config.yaml
intermediate_size: 1792
rope_fraction: 1.0
tie_word_embeddings: false
init: "normal"
learning_rate: 0.000948
weight_decay: 0.14
schedule: "wsd"
decay_fraction: 0.821
final_lr_fraction: 0.0
train_tokens: 611800000
Each number is 50 + 12 x the weight over its row's rms, rounded and kept within 0 to 99. Layers, rows and columns count from 0. The size before them is the row's rms in percent of the matrix's.

# layer 14 attention value, 448x448, rms 0.0403, rows 77-127, columns 0-63
108:28 48 61 48 57 49 48 55 45 53 56 72 69 44 37 29 46 57 60 52 54 57 47 33 50 54 32 58 44 54 62 48 38 58 45 61 72 74 13 81 65 61 45 33 51 43 33 54 60 69 27 54 40 36 68 53 52 46 28 61 57 59 45 58
122:23 41 72 37 44 60 38 72 56 60 68 68 27 39 45 51 67 51 40 56 39 42 55 56 47 49 47 64 51 51 83 63 44 52 41 29 60 71 20 63 56 42 52 66 58 41 49 61 38 16 50 56 52 50 37 49 52 77 46 64 63 57 47 52
098:26 55 78 55 37 41 48 48 47 57 54 83 46 65 36 53 44 59 69 39 51 47 39 36 64 56 51 51 60 41 50 67 33 60 52 55 53 40 52 55 37 34 40 40 60 55 31 48 39 60 52 48 48 39 68 59 53 44 56 37 47 57 52 32
125:60 57 31 45 42 53 40 60 60 40 46 40 45 49 54 51 55 39 68 65 67 48 51 28 58 65 52 54 49 48 12 41 29 52 57 38 67 65 76 26 57 48 54 35 46 48 37 37 50 28 51 47 50 47 54 45 47 41 63 54 55 65 56 38
115:54 56 44 47 74 57 75 36 45 65 40 54 70 51 40 23 60 56 64 56 47 46 83 49 61 47 31 47 37 56 40 34 33 57 25 51 80 78 47 71 56 51 60 37 48 51 51 64 56 62 49 57 52 50 44 42 48 47 26 68 44 54 46 58
088:49 55 42 25 27 41 60 51 51 51 48 41 51 49 62 44 55 28 51 42 42 46 83 51 55 49 36 61 42 60 07 71 65 82 27 56 56 59 65 66 32 46 53 73 42 46 33 76 41 58 46 40 49 66 40 53 40 73 61 35 50 60 31 67
101:51 61 63 57 40 48 38 47 28 49 41 74 40 58 52 41 52 53 70 50 64 49 43 41 70 62 62 51 57 38 27 69 28 58 37 62 44 47 68 46 47 40 53 56 59 54 66 31 58 18 69 54 43 43 56 56 44 53 63 46 69 60 71 33
110:39 32 50 33 47 48 69 55 54 51 45 59 54 35 56 84 53 43 37 22 50 59 67 33 51 40 36 53 40 56 69 57 69 57 63 36 58 61 08 67 51 77 65 25 46 49 40 46 66 64 11 62 43 37 52 57 49 31 54 51 80 72 41 56
128:27 53 68 57 57 54 38 48 61 40 45 55 72 59 62 40 44 60 62 54 51 63 39 36 61 48 54 49 55 59 92 46 64 49 83 49 47 64 46 57 50 67 49 49 37 24 48 42 37 59 35 59 50 27 63 52 46 32 46 54 56 66 64 45
111:40 29 48 49 33 42 22 55 53 52 58 31 51 55 66 52 56 43 26 46 50 51 37 58 74 52 70 56 63 51 35 49 67 35 40 32 36 53 41 55 43 55 43 71 35 58 66 56 45 29 44 42 45 51 46 60 56 83 66 50 68 45 52 47
120:53 38 55 56 45 43 28 46 41 40 48 15 36 62 54 88 32 49 42 50 62 50 58 56 45 67 40 55 44 53 14 40 39 51 47 66 53 46 92 38 51 56 44 42 57 55 60 40 70 53 63 50 44 70 59 66 55 27 54 50 65 41 28 38
121:26 50 50 70 49 56 58 62 67 48 58 53 51 56 32 39 63 50 67 54 55 41 43 42 45 37 81 50 38 44 95 38 47 47 62 47 41 63 32 55 70 50 47 09 59 32 56 35 42 55 43 46 54 41 41 53 67 54 62 52 51 48 49 43
105:69 57 44 34 54 41 56 46 55 50 66 46 26 57 30 56 49 76 39 59 66 61 45 51 80 54 50 38 55 58 46 54 39 53 58 33 49 49 63 53 28 56 65 55 38 44 62 42 59 25 50 46 51 57 25 48 42 52 65 55 53 39 49 40
116:43 40 71 46 52 55 57 62 52 39 30 63 61 54 43 52 46 54 40 47 60 54 43 43 30 51 48 54 46 65 68 50 53 50 52 68 61 73 62 40 53 56 53 66 38 38 33 66 39 57 35 56 40 51 61 43 49 51 39 39 24 61 44 42
097:41 49 57 60 61 53 50 38 56 42 53 52 46 48 39 37 40 64 34 63 58 37 63 58 47 59 65 46 50 41 50 49 17 37 62 50 41 58 48 35 57 48 43 24 76 51 81 25 57 62 27 53 39 54 58 45 66 63 51 52 79 49 78 35
111:35 57 57 42 43 45 16 62 45 48 49 60 44 46 59 42 50 48 74 59 67 64 91 48 53 48 51 56 42 53 34 65 49 61 38 66 70 50 71 65 46 48 23 23 48 53 59 43 49 62 38 46 45 63 79 53 46 35 62 59 29 72 43 55
120:60 38 34 27 67 43 69 66 44 62 66 63 38 20 52 57 68 40 65 50 30 44 69 43 58 35 61 52 63 44 62 58 66 56 26 36 61 41 21 60 59 53 53 37 60 44 37 43 46 63 79 57 55 40 37 54 35 62 53 64 52 47 57 65
107:43 30 51 65 37 52 31 72 52 42 82 30 64 59 43 40 54 68 47 47 45 60 44 58 48 39 53 59 46 55 77 52 66 37 49 35 31 41 30 62 47 46 38 75 43 48 58 45 37 33 32 46 55 59 52 39 43 83 60 34 41 47 59 57
111:52 45 50 46 58 49 62 66 58 47 84 76 36 42 43 56 54 50 67 66 49 59 77 48 59 24 49 50 59 50 40 69 54 68 31 54 42 35 65 46 42 53 36 38 47 45 41 34 43 82 38 50 60 63 44 49 21 48 45 51 18 54 57 59
116:48 51 44 41 41 49 49 55 55 55 31 61 40 62 61 35 54 51 61 45 62 61 41 57 69 35 50 51 55 54 57 69 59 56 38 34 62 50 36 59 32 55 51 47 45 28 64 48 35 50 48 45 54 27 37 59 55 61 65 40 59 54 44 50
119:68 45 47 65 36 47 47 36 43 55 35 32 57 46 59 51 49 49 24 42 59 43 45 56 73 63 33 46 49 55 23 51 47 42 44 35 34 55 72 57 45 49 60 86 52 62 68 61 63 27 59 46 46 41 32 56 65 57 49 50 76 28 38 38
102:44 44 59 39 31 54 34 73 51 39 76 65 07 56 45 73 49 42 63 62 51 54 44 44 49 45 63 52 47 42 57 50 60 47 45 48 40 38 46 18 58 40 48 51 43 37 28 40 51 31 59 50 53 63 33 47 38 67 83 46 38 54 56 49
120:57 44 58 29 48 39 38 67 55 50 47 49 11 65 58 68 51 51 60 45 63 61 61 55 71 41 46 49 52 60 32 56 52 53 18 53 71 44 44 66 35 37 46 43 45 54 51 31 42 60 54 46 44 62 52 57 43 39 69 50 53 64 38 49
104:46 46 55 46 43 45 55 56 45 53 38 57 30 47 73 71 54 35 67 26 49 63 35 36 49 48 68 50 58 42 57 54 59 55 71 43 72 44 32 41 44 61 61 27 47 45 20 36 51 72 53 62 51 25 50 62 59 34 52 53 66 51 43 45
089:58 29 55 61 66 55 57 49 47 56 64 67 62 48 68 44 58 54 40 52 45 45 41 64 43 40 49 46 60 51 91 49 64 36 78 46 27 51 33 56 40 49 54 55 53 40 72 45 38 37 60 55 49 24 37 48 49 17 50 60 52 70 47 61
116:50 59 18 38 42 56 67 48 52 51 51 59 31 53 46 40 59 42 42 50 45 55 57 49 44 45 88 50 56 48 25 51 57 35 33 31 58 50 39 40 66 35 57 19 40 48 66 43 33 62 49 49 46 56 42 42 60 99 57 36 57 49 67 48
115:47 60 54 55 56 50 26 48 37 60 38 58 69 70 44 27 62 63 47 45 56 53 49 50 68 64 38 53 45 43 37 60 27 58 38 51 67 76 60 57 40 34 60 59 38 51 43 43 54 39 38 53 32 49 50 58 51 45 34 59 46 58 29 34
110:31 39 73 69 48 61 14 67 54 46 59 71 44 69 52 45 54 61 36 53 49 66 21 44 39 52 67 51 56 53 76 60 52 50 60 40 61 54 23 56 60 50 63 40 47 42 40 57 35 54 34 70 46 29 63 49 51 50 44 57 59 71 53 49
105:46 41 56 60 46 52 73 34 50 47 27 49 74 29 65 62 44 34 43 38 46 49 27 51 29 55 47 48 63 52 67 33 55 40 75 53 53 61 47 44 56 64 56 48 49 61 37 56 53 51 51 58 53 31 63 50 68 30 40 41 57 38 53 52
099:49 43 50 51 35 43 51 35 49 49 31 41 49 44 58 63 38 42 63 28 62 50 45 23 44 57 50 52 51 47 28 46 36 51 70 74 68 36 47 47 41 57 59 31 51 61 34 38 66 66 23 40 43 53 76 49 52 38 66 37 76 58 41 47
122:56 70 47 60 61 56 94 51 63 47 31 49 52 42 41 41 70 58 34 44 36 48 45 62 45 35 29 48 24 53 69 47 69 50 31 40 23 45 34 45 54 53 47 54 66 48 55 45 51 62 44 40 49 67 29 43 65 66 43 42 31 46 31 58
112:71 44 43 48 47 42 88 37 42 62 11 50 54 51 60 33 55 34 58 30 33 43 43 54 56 53 31 44 43 49 31 52 58 64 29 61 73 46 31 49 29 41 53 64 43 53 50 62 54 49 56 54 51 34 31 58 49 65 50 47 58 29 38 50
086:63 62 47 30 49 48 64 30 80 59 34 28 66 58 52 58 42 36 52 44 50 59 75 45 78 44 42 47 57 60 33 39 67 50 39 50 65 61 58 31 50 60 51 34 43 58 42 48 30 53 53 51 47 56 47 45 52 59 47 49 42 52 56 50
103:39 49 48 39 47 48 60 35 47 54 39 48 88 35 23 18 34 40 43 33 59 41 58 48 53 58 50 54 47 52 41 58 50 50 54 64 45 67 56 59 39 63 41 49 52 47 41 53 52 52 42 42 51 66 62 43 61 72 34 39 55 46 54 53
109:36 51 47 55 50 52 51 51 47 57 21 48 28 38 54 50 61 63 57 33 41 37 59 55 44 57 27 59 47 46 57 69 46 50 36 42 84 63 50 63 38 56 52 65 50 52 34 65 57 30 72 45 54 48 55 44 56 91 61 33 48 56 30 64
099:36 47 67 75 64 38 29 31 48 53 41 39 71 50 62 32 43 52 28 39 48 58 46 51 65 58 48 39 43 52 35 53 26 45 55 43 40 46 59 70 51 62 45 32 68 49 38 30 61 66 32 52 40 43 74 52 65 12 29 47 60 44 39 51
105:45 43 44 29 44 51 55 53 54 44 13 53 12 58 67 77 56 48 37 45 52 50 53 49 32 62 19 51 44 46 37 54 62 58 51 50 42 56 52 42 44 42 51 85 40 41 47 72 65 43 62 53 45 73 48 52 51 64 65 37 52 70 48 49
099:61 60 50 44 51 33 73 31 61 62 42 02 72 54 44 57 45 36 60 39 21 48 63 48 70 50 33 44 31 57 28 41 55 62 26 60 73 51 23 59 46 40 60 46 31 51 33 52 52 49 40 59 40 47 44 45 53 83 49 51 41 37 35 46
115:60 43 40 43 61 55 85 60 46 52 56 40 37 33 42 76 64 46 39 43 35 37 43 66 43 39 33 46 46 44 55 50 61 54 40 62 39 45 53 31 42 37 60 55 62 65 53 75 62 43 66 42 55 67 23 44 38 74 70 38 40 50 41 61
088:49 53 35 77 65 64 42 40 48 62 57 76 67 44 43 34 52 56 41 63 51 33 59 40 50 50 70 48 35 40 43 27 39 36 55 37 40 61 35 47 61 49 47 25 64 73 92 43 48 66 42 57 48 28 77 51 73 38 43 47 62 60 57 30
112:58 48 50 52 49 54 40 41 52 65 26 43 55 42 75 36 30 49 54 38 49 55 50 49 36 48 66 54 42 52 33 71 56 48 54 55 49 35 65 58 33 51 62 62 55 49 24 31 36 58 51 52 48 43 63 60 54 41 43 37 50 32 47 52
122:44 46 36 45 54 41 92 38 41 55 61 40 54 52 32 56 53 46 40 47 60 49 42 34 48 49 53 47 60 38 40 39 58 46 57 59 26 31 30 46 62 58 59 05 48 55 69 46 74 71 32 45 43 51 43 54 57 73 42 53 77 36 52 45
116:57 41 53 34 31 53 38 48 59 55 20 52 38 53 82 83 57 41 56 45 44 55 52 65 40 43 37 44 53 58 41 41 56 54 55 61 70 46 62 36 46 50 47 65 37 56 42 60 42 66 32 53 43 46 53 52 41 18 59 45 34 67 44 61
097:57 58 45 65 78 46 36 54 51 58 90 38 60 61 28 33 46 67 56 74 61 50 70 51 41 49 52 54 42 47 69 35 39 47 49 53 34 47 52 53 65 58 39 43 71 47 59 38 53 41 49 55 63 55 39 47 55 49 35 70 44 47 61 65
116:60 49 52 56 63 44 34 45 39 45 80 29 70 45 37 55 41 61 68 72 59 40 44 71 40 56 47 44 64 50 65 41 39 45 57 66 63 51 70 49 47 58 29 50 48 48 54 56 57 66 59 62 56 50 49 52 47 12 27 59 18 29 43 53
113:33 48 55 52 53 53 45 68 47 47 82 36 39 31 48 50 63 40 43 36 42 39 67 57 52 61 29 67 54 55 51 62 47 56 38 51 54 54 59 74 35 50 35 83 55 47 37 57 50 31 65 33 57 73 50 55 33 58 50 43 44 49 26 76
110:45 65 53 46 32 55 37 48 41 46 41 59 51 44 59 61 44 50 65 47 57 65 50 46 56 52 67 44 48 42 80 49 49 51 85 60 49 14 57 52 46 49 43 43 66 33 37 33 48 63 48 48 43 54 54 57 54 15 58 51 46 58 56 46
119:45 51 60 45 61 45 47 76 44 43 99 73 22 27 25 45 65 50 63 61 52 43 66 44 57 46 50 57 56 49 60 61 30 62 48 49 70 48 44 77 42 56 44 46 49 37 21 37 39 49 76 46 42 72 47 42 34 57 56 56 37 54 45 50
100:35 48 61 50 35 44 27 52 47 52 52 45 59 36 57 64 38 51 40 31 55 73 60 41 31 52 50 48 52 46 48 52 53 53 56 72 52 41 43 57 32 58 42 21 40 66 37 35 64 59 12 49 44 59 77 64 49 15 61 52 64 49 38 58
110:55 35 57 63 49 62 26 45 46 53 75 58 56 55 60 40 56 42 67 48 50 45 61 51 53 38 43 50 60 54 23 52 49 56 19 60 66 40 51 72 40 59 39 50 29 53 41 44 46 68 38 69 59 51 58 57 50 29 18 67 24 48 44 53
108:62 33 43 66 46 64 62 49 56 48 44 34 62 51 47 61 46 56 47 40 51 49 15 35 51 43 52 44 53 48 72 38 56 51 72 36 16 33 24 38 30 57 73 66 45 54 63 58 61 31 35 54 47 35 28 47 49 60 62 47 59 33 59 64
# layer 14 attention output (transposed), 448x448, rms 0.0394, rows 77-127, columns 0-63
110:40 40 18 44 20 61 50 39 39 46 60 57 54 55 46 61 49 50 55 41 51 45 51 37 51 40 47 52 55 59 80 54 36 48 30 60 70 57 50 65 56 50 76 42 46 40 55 42 58 35 45 46 59 44 69 40 60 37 34 25 56 71 54 66
124:36 65 44 52 35 46 39 30 56 51 56 58 61 74 42 46 54 49 52 32 67 46 43 58 64 51 34 49 50 53 52 46 60 27 45 59 43 47 58 66 71 37 48 35 54 42 33 58 49 30 54 54 62 48 68 59 50 65 59 37 45 82 55 41
103:37 32 41 39 40 63 81 72 51 42 66 58 39 57 41 53 48 53 71 69 37 43 68 56 54 54 51 62 42 48 45 26 31 53 39 33 36 54 60 43 52 51 50 57 33 42 60 55 52 35 53 57 59 31 46 27 60 54 57 54 54 61 59 22
138:36 67 61 28 30 48 50 53 52 51 50 24 42 33 66 49 69 45 67 71 59 43 62 51 72 52 46 45 58 45 37 41 29 48 56 71 39 61 55 60 50 60 56 62 62 61 31 76 50 36 45 66 53 50 38 36 59 38 37 63 51 39 34 42
113:61 61 49 25 19 40 62 47 52 45 50 41 69 62 63 55 42 67 49 50 53 49 63 41 52 53 60 60 60 53 61 58 37 36 29 59 64 61 53 69 62 38 83 49 40 68 50 41 56 48 47 56 55 53 59 46 63 46 30 19 48 56 44 67
089:64 51 62 55 48 55 99 45 62 48 39 56 51 61 53 50 46 56 53 41 60 41 62 60 42 56 59 37 41 64 42 71 67 39 42 46 33 54 57 56 62 45 42 51 49 51 52 42 58 50 59 66 56 49 56 54 53 58 56 51 48 48 63 47
102:48 35 50 25 54 38 38 44 52 61 46 62 50 50 59 69 58 57 64 62 55 55 64 53 64 53 53 51 27 53 52 45 35 50 31 58 30 66 70 57 61 48 39 42 38 58 47 66 42 41 43 58 57 51 44 35 77 43 62 39 57 53 52 66
114:43 53 53 59 53 65 14 37 44 61 48 56 44 44 65 51 51 48 48 13 41 42 48 26 44 45 36 40 36 50 80 42 53 46 44 45 70 35 52 60 67 45 53 49 48 52 34 35 45 55 44 47 64 63 64 40 47 50 47 37 68 73 54 47
131:50 41 28 68 30 45 44 45 43 57 58 71 58 55 57 65 41 41 51 33 39 48 41 42 42 32 40 45 47 61 77 49 47 60 66 31 52 70 45 39 70 58 56 44 47 03 55 44 57 32 51 44 47 36 64 57 44 39 38 54 58 73 61 64
110:53 48 60 80 67 63 54 56 69 41 59 41 45 52 26 45 51 41 37 37 41 62 43 75 60 59 41 40 51 66 44 53 68 48 58 50 28 37 47 60 66 51 35 57 76 51 19 52 40 44 34 49 49 51 69 48 67 77 67 50 66 58 50 33
131:39 47 47 53 73 62 50 53 36 53 46 30 36 25 59 43 67 58 61 71 46 39 44 60 28 77 52 59 62 30 47 40 37 34 37 52 49 74 57 40 26 65 59 48 53 78 47 50 49 54 40 54 50 41 24 23 54 32 52 60 49 30 51 35
124:35 53 46 56 38 48 58 56 32 45 74 53 43 33 39 39 58 47 58 48 43 40 47 39 55 36 48 65 64 38 56 46 49 50 64 39 50 53 39 65 36 59 48 51 38 41 57 44 48 17 57 42 46 36 45 36 31 53 55 58 61 58 43 23
098:64 52 64 45 46 58 00 54 40 69 54 48 47 39 52 54 52 51 52 51 50 53 57 39 54 50 48 40 33 37 56 35 55 38 49 36 49 53 51 44 62 56 54 52 51 52 32 63 39 64 57 59 52 47 25 38 47 59 54 40 60 33 51 65
127:67 58 20 46 45 42 70 39 64 64 31 81 56 65 60 71 46 51 34 38 61 65 34 61 43 24 61 42 53 57 56 47 43 54 59 47 50 77 49 47 54 49 57 44 52 21 59 51 60 62 43 44 52 72 65 64 43 32 53 47 29 54 41 39
104:27 51 41 48 33 68 28 50 55 55 60 20 36 38 53 45 67 68 48 50 61 49 57 49 54 58 41 44 47 34 56 42 29 50 41 50 58 64 53 47 60 52 61 45 35 57 46 63 46 40 45 52 73 41 53 34 48 50 57 46 69 55 52 78
116:28 40 45 35 53 56 23 44 59 54 56 63 50 49 64 47 57 56 67 61 47 41 72 41 54 49 51 52 35 67 47 47 52 42 39 79 71 45 76 37 41 48 51 62 49 61 53 42 46 57 44 56 47 58 65 40 64 46 30 40 62 70 54 66
133:50 56 54 60 56 54 20 50 27 55 54 50 48 56 49 38 42 43 60 35 41 47 61 41 71 54 36 41 42 49 58 65 63 45 38 39 76 32 46 47 76 35 49 53 48 45 24 43 41 38 58 61 56 59 54 74 59 61 47 44 53 62 59 68
111:48 59 49 76 52 61 48 59 65 45 79 62 38 42 16 35 52 53 61 49 49 55 30 62 49 39 43 57 43 54 51 48 75 53 61 41 37 33 49 53 70 43 30 55 62 36 54 49 49 33 51 55 40 47 58 51 50 87 66 50 53 52 51 33
120:39 62 48 41 57 56 38 49 46 55 58 72 33 40 51 31 53 64 74 60 48 42 58 38 49 44 53 50 32 52 43 48 67 52 35 64 89 29 57 36 53 38 61 66 37 55 45 53 64 52 49 58 54 62 51 64 59 56 38 39 43 65 52 43
120:64 46 67 49 54 44 65 63 39 56 44 68 44 51 60 60 56 31 61 42 32 49 63 26 65 54 60 48 43 55 64 68 90 50 42 16 31 44 53 51 52 57 36 51 36 37 50 37 28 39 58 58 30 28 36 44 47 82 50 47 74 70 69 62
121:74 51 68 59 46 61 39 56 48 47 39 26 54 55 60 65 50 40 43 55 54 45 38 46 46 74 54 49 50 34 45 54 48 42 44 44 20 60 50 55 48 66 46 36 48 69 39 62 41 53 39 46 58 40 24 38 57 47 67 43 65 33 47 63
102:38 60 56 50 72 38 30 53 37 71 62 60 32 24 25 37 65 58 59 48 64 58 46 65 66 32 45 44 41 43 47 41 69 51 65 40 49 49 66 41 44 46 34 54 54 43 33 66 49 67 60 55 39 58 37 45 41 65 67 61 37 45 57 26
127:48 46 65 45 63 59 16 61 38 57 59 57 32 29 56 42 50 51 64 52 39 46 66 54 58 63 48 57 38 40 59 42 66 32 28 26 65 46 67 37 53 48 50 74 35 57 35 35 45 55 51 52 43 46 32 27 58 60 66 40 51 60 50 35
106:49 40 45 67 60 43 52 53 34 50 49 59 49 54 59 59 43 27 55 31 29 30 43 24 55 57 51 31 52 61 57 56 46 58 47 32 66 39 44 44 46 47 38 48 53 23 42 43 48 43 55 50 39 50 48 61 51 42 41 62 56 73 53 41
088:67 53 49 53 40 33 00 45 41 54 54 68 58 56 56 56 47 37 27 30 62 66 41 42 43 34 51 59 52 37 61 52 52 58 59 38 38 68 39 46 59 49 49 30 51 43 48 47 42 50 49 34 52 49 46 61 40 29 48 40 59 68 56 77
125:39 55 66 55 58 38 54 50 53 54 48 38 43 43 45 45 63 56 23 35 51 44 60 28 95 40 48 23 50 58 48 60 68 44 38 43 48 31 40 54 48 40 39 70 62 52 31 51 37 49 50 66 49 52 58 63 58 90 55 59 58 66 65 65
114:59 36 42 28 33 41 53 52 57 47 40 53 54 61 55 79 39 55 35 39 53 62 67 51 61 43 54 60 60 63 53 43 38 42 20 47 40 71 66 54 50 48 54 39 41 68 57 55 33 64 35 51 54 48 41 26 70 42 49 23 46 56 56 53
112:42 49 44 43 28 55 63 51 55 46 56 66 36 42 42 53 56 39 33 32 57 62 47 54 58 28 44 61 57 55 63 37 57 59 46 46 42 60 60 40 58 48 43 47 50 31 55 37 48 47 47 34 38 45 58 43 51 57 54 43 42 72 50 21
106:35 50 29 61 37 42 56 45 62 38 40 51 69 70 63 62 39 35 47 43 37 46 22 35 37 48 49 45 60 52 39 41 24 70 61 61 57 50 26 60 39 50 52 33 62 38 59 44 56 42 47 30 59 60 71 68 46 22 40 76 45 57 31 55
094:37 32 41 58 54 59 65 62 63 36 45 41 44 52 60 53 54 53 69 54 22 32 57 43 56 58 52 48 39 57 44 37 28 55 42 45 61 28 47 63 34 53 26 60 34 61 62 42 47 62 42 54 65 57 62 22 64 53 53 65 63 46 50 46
132:68 59 60 49 70 26 42 46 41 50 27 68 59 55 49 55 39 48 13 47 56 67 42 35 48 36 40 49 60 36 51 59 52 60 55 26 56 49 21 47 46 44 44 34 39 41 58 48 63 42 47 37 49 53 50 62 32 48 52 47 32 47 62 41
115:77 38 47 69 49 36 60 55 37 44 27 51 59 57 61 70 36 32 57 34 26 57 44 41 62 71 65 48 55 44 74 87 61 53 40 15 46 44 50 61 39 55 33 36 27 50 51 49 34 67 49 49 40 49 30 62 68 45 46 52 61 46 77 76
088:50 71 64 53 45 53 99 50 52 55 42 48 52 52 57 40 54 60 62 52 59 33 53 45 41 51 55 40 49 61 38 68 58 37 58 44 36 53 45 48 47 53 57 63 60 59 40 42 58 46 49 61 44 50 56 61 27 55 40 68 53 53 44 50
106:56 50 51 43 40 64 83 48 82 39 43 55 65 80 42 58 50 50 47 55 53 47 54 42 39 59 57 42 51 61 54 53 35 48 37 67 39 53 32 76 63 49 54 39 62 47 51 53 50 34 47 76 56 48 78 49 37 58 41 47 58 34 48 75
111:58 51 49 59 33 51 51 58 61 55 26 47 70 72 56 53 45 54 61 31 41 51 50 57 69 47 55 52 53 40 48 62 67 34 36 40 58 47 60 58 58 35 36 37 33 56 65 54 27 42 67 59 56 57 55 39 57 68 61 61 51 57 67 49
102:57 32 50 35 56 74 33 56 51 29 53 47 37 44 56 50 49 62 48 57 41 44 45 52 38 52 50 57 75 37 48 46 16 58 49 74 56 48 57 53 55 52 60 55 32 51 69 39 47 42 40 39 42 46 52 27 44 35 58 33 57 50 47 44
104:52 58 44 52 63 41 20 41 59 68 22 60 49 54 63 60 53 59 41 43 62 74 54 65 53 47 43 36 46 50 50 43 66 48 52 37 48 53 59 44 58 42 31 44 48 59 45 51 46 66 55 66 60 61 56 43 67 41 64 67 46 49 66 55
099:63 56 61 61 45 57 99 69 48 57 53 25 46 41 30 37 48 61 64 51 42 38 44 52 40 65 54 43 53 69 57 68 57 26 48 24 52 40 42 51 51 46 50 72 50 55 49 32 47 61 46 44 53 49 39 48 54 67 51 40 49 38 51 34
118:66 59 68 53 52 50 59 64 33 64 43 44 52 45 46 40 44 62 43 42 52 53 49 54 46 54 58 56 36 27 41 45 68 42 47 28 64 53 59 38 36 42 50 54 30 75 49 54 56 81 63 48 52 59 23 64 23 57 69 62 35 36 52 34
089:38 39 42 35 51 25 16 44 55 31 62 31 52 54 53 48 63 59 42 60 32 45 51 43 65 29 49 62 59 40 44 40 29 61 52 78 53 38 37 61 35 48 40 34 50 64 58 70 56 37 34 31 68 45 70 32 50 63 39 40 56 73 40 52
115:66 31 45 76 57 62 59 60 54 29 37 65 43 45 55 62 44 26 56 53 38 47 43 53 42 56 63 51 66 46 48 67 50 63 52 71 49 29 47 49 34 57 26 47 42 36 70 40 29 50 63 58 34 40 46 47 59 36 49 49 53 47 52 59
125:40 41 57 52 70 62 64 63 44 53 54 38 40 39 39 43 65 51 38 50 40 46 58 33 49 53 41 51 52 50 63 54 44 55 47 23 56 50 20 67 50 64 58 53 63 65 40 47 42 49 35 53 71 44 52 55 52 62 44 56 86 41 56 46
120:60 53 41 55 72 17 47 36 43 62 27 63 45 49 87 54 42 48 43 38 48 58 36 58 34 51 53 48 55 60 43 61 67 56 69 42 62 46 65 27 37 44 44 59 34 43 59 39 60 72 49 33 53 67 54 68 60 30 45 70 15 67 53 41
099:33 59 37 42 33 61 46 47 35 49 75 52 41 27 36 38 68 64 50 79 70 49 39 57 36 31 49 74 72 35 59 53 33 49 59 89 47 57 56 52 35 59 79 43 53 63 57 62 55 51 51 36 39 43 47 51 41 47 32 32 69 50 42 61
117:37 59 42 42 43 64 55 52 47 47 66 42 58 52 49 46 45 51 52 76 54 45 37 53 21 65 73 69 55 52 34 42 45 48 53 68 69 61 50 40 46 58 93 52 71 59 62 43 53 56 50 30 37 32 39 75 45 35 26 50 41 38 31 57
121:49 51 51 58 46 66 40 48 60 46 55 59 60 74 52 45 45 64 56 44 56 40 47 63 42 59 41 55 44 46 30 54 51 32 32 77 52 42 70 53 68 33 50 42 52 58 47 50 53 29 63 71 53 65 62 53 47 49 62 45 36 50 56 43
112:54 27 39 45 75 39 29 43 44 61 43 64 47 47 66 50 47 51 55 54 45 46 64 37 43 38 40 51 43 51 52 55 35 52 68 51 50 49 53 30 58 53 37 39 32 26 54 42 53 37 59 57 41 40 51 41 39 28 41 63 46 51 63 62
119:51 32 41 43 36 56 00 44 34 60 70 52 53 52 41 47 60 53 55 48 52 41 67 50 65 30 42 42 31 39 58 47 48 34 36 52 64 50 68 38 67 34 66 55 46 32 36 63 52 47 73 68 64 50 39 52 47 51 51 36 36 48 62 58
105:25 31 48 57 59 83 17 51 64 43 54 60 43 42 51 45 57 43 54 44 41 44 51 39 36 54 50 54 39 50 56 35 33 55 41 68 86 29 51 56 44 51 41 61 56 60 53 37 46 61 42 45 57 60 59 38 59 44 56 48 62 51 33 42
120:47 40 42 50 61 36 35 53 43 35 69 60 47 60 51 51 33 50 49 37 35 54 38 64 38 62 43 70 61 70 52 58 44 57 33 77 80 27 55 64 47 43 65 54 61 62 57 31 57 47 28 35 43 47 65 76 70 40 40 16 43 66 39 45
102:64 60 48 85 39 51 48 75 44 56 58 50 47 47 30 61 40 45 56 38 30 65 28 50 40 53 44 53 43 44 59 42 55 71 57 30 44 41 43 53 56 65 29 33 37 47 54 55 51 68 48 33 56 52 29 53 57 54 63 54 56 39 49 44
# layer 14 attention query, 448x448, rms 0.0464, rows 128-131, columns 0-63
102:34 61 42 38 63 51 65 41 39 42 39 67 57 44 37 26 38 45 42 48 51 66 59 76 53 58 59 78 54 40 57 49 44 78 50 37 45 55 50 44 42 57 37 37 59 26 67 30 42 58 54 32 39 53 66 43 61 60 38 40 20 53 47 52
098:33 58 26 46 30 70 49 46 68 54 47 48 62 52 54 45 55 54 59 49 42 50 56 32 51 43 38 57 60 54 53 39 33 36 43 54 37 39 68 53 43 60 47 42 57 57 49 25 31 48 40 53 32 73 55 69 43 50 58 46 38 67 34 46
100:52 45 47 47 62 48 53 42 71 33 47 60 45 39 47 44 44 48 54 63 54 61 66 32 58 51 36 56 33 43 77 61 51 53 61 36 38 46 36 49 57 60 32 60 55 46 63 64 21 44 52 33 69 56 32 48 50 76 45 54 66 55 40 44
101:32 27 66 40 68 63 56 42 38 38 48 56 59 49 38 60 28 44 32 57 76 72 50 46 42 54 61 46 66 44 67 55 63 41 59 44 49 61 57 73 44 46 28 45 33 64 55 54 58 34 55 37 45 53 50 63 54 58 41 73 72 52 56 51
# layer 14 attention key, 448x448, rms 0.0435, rows 128-130, columns 0-63
122:40 35 46 48 57 42 80 49 46 57 60 56 36 43 57 39 61 44 45 49 78 55 62 39 45 52 62 29 64 60 49 56 45 35 57 43 52 47 66 43 53 50 57 58 59 61 54 59 40 56 52 58 65 58 52 47 53 58 56 61 57 77 40 61
101:52 56 59 50 36 52 35 41 41 67 52 37 53 50 50 39 40 42 56 46 44 47 63 57 43 64 64 61 76 19 63 47 61 60 60 62 47 54 39 48 51 45 28 46 30 42 50 37 44 52 44 55 66 49 50 61 61 49 35 86 54 52 55 51
099:74 60 45 67 50 48 47 66 38 62 68 30 62 56 46 68 42 52 51 37 48 49 47 40 69 55 50 52 38 31 69 49 44 70 37 39 52 51 60 45 77 66 54 28 31 62 42 47 44 53 55 47 41 40 46 46 67 42 42 31 21 21 32 71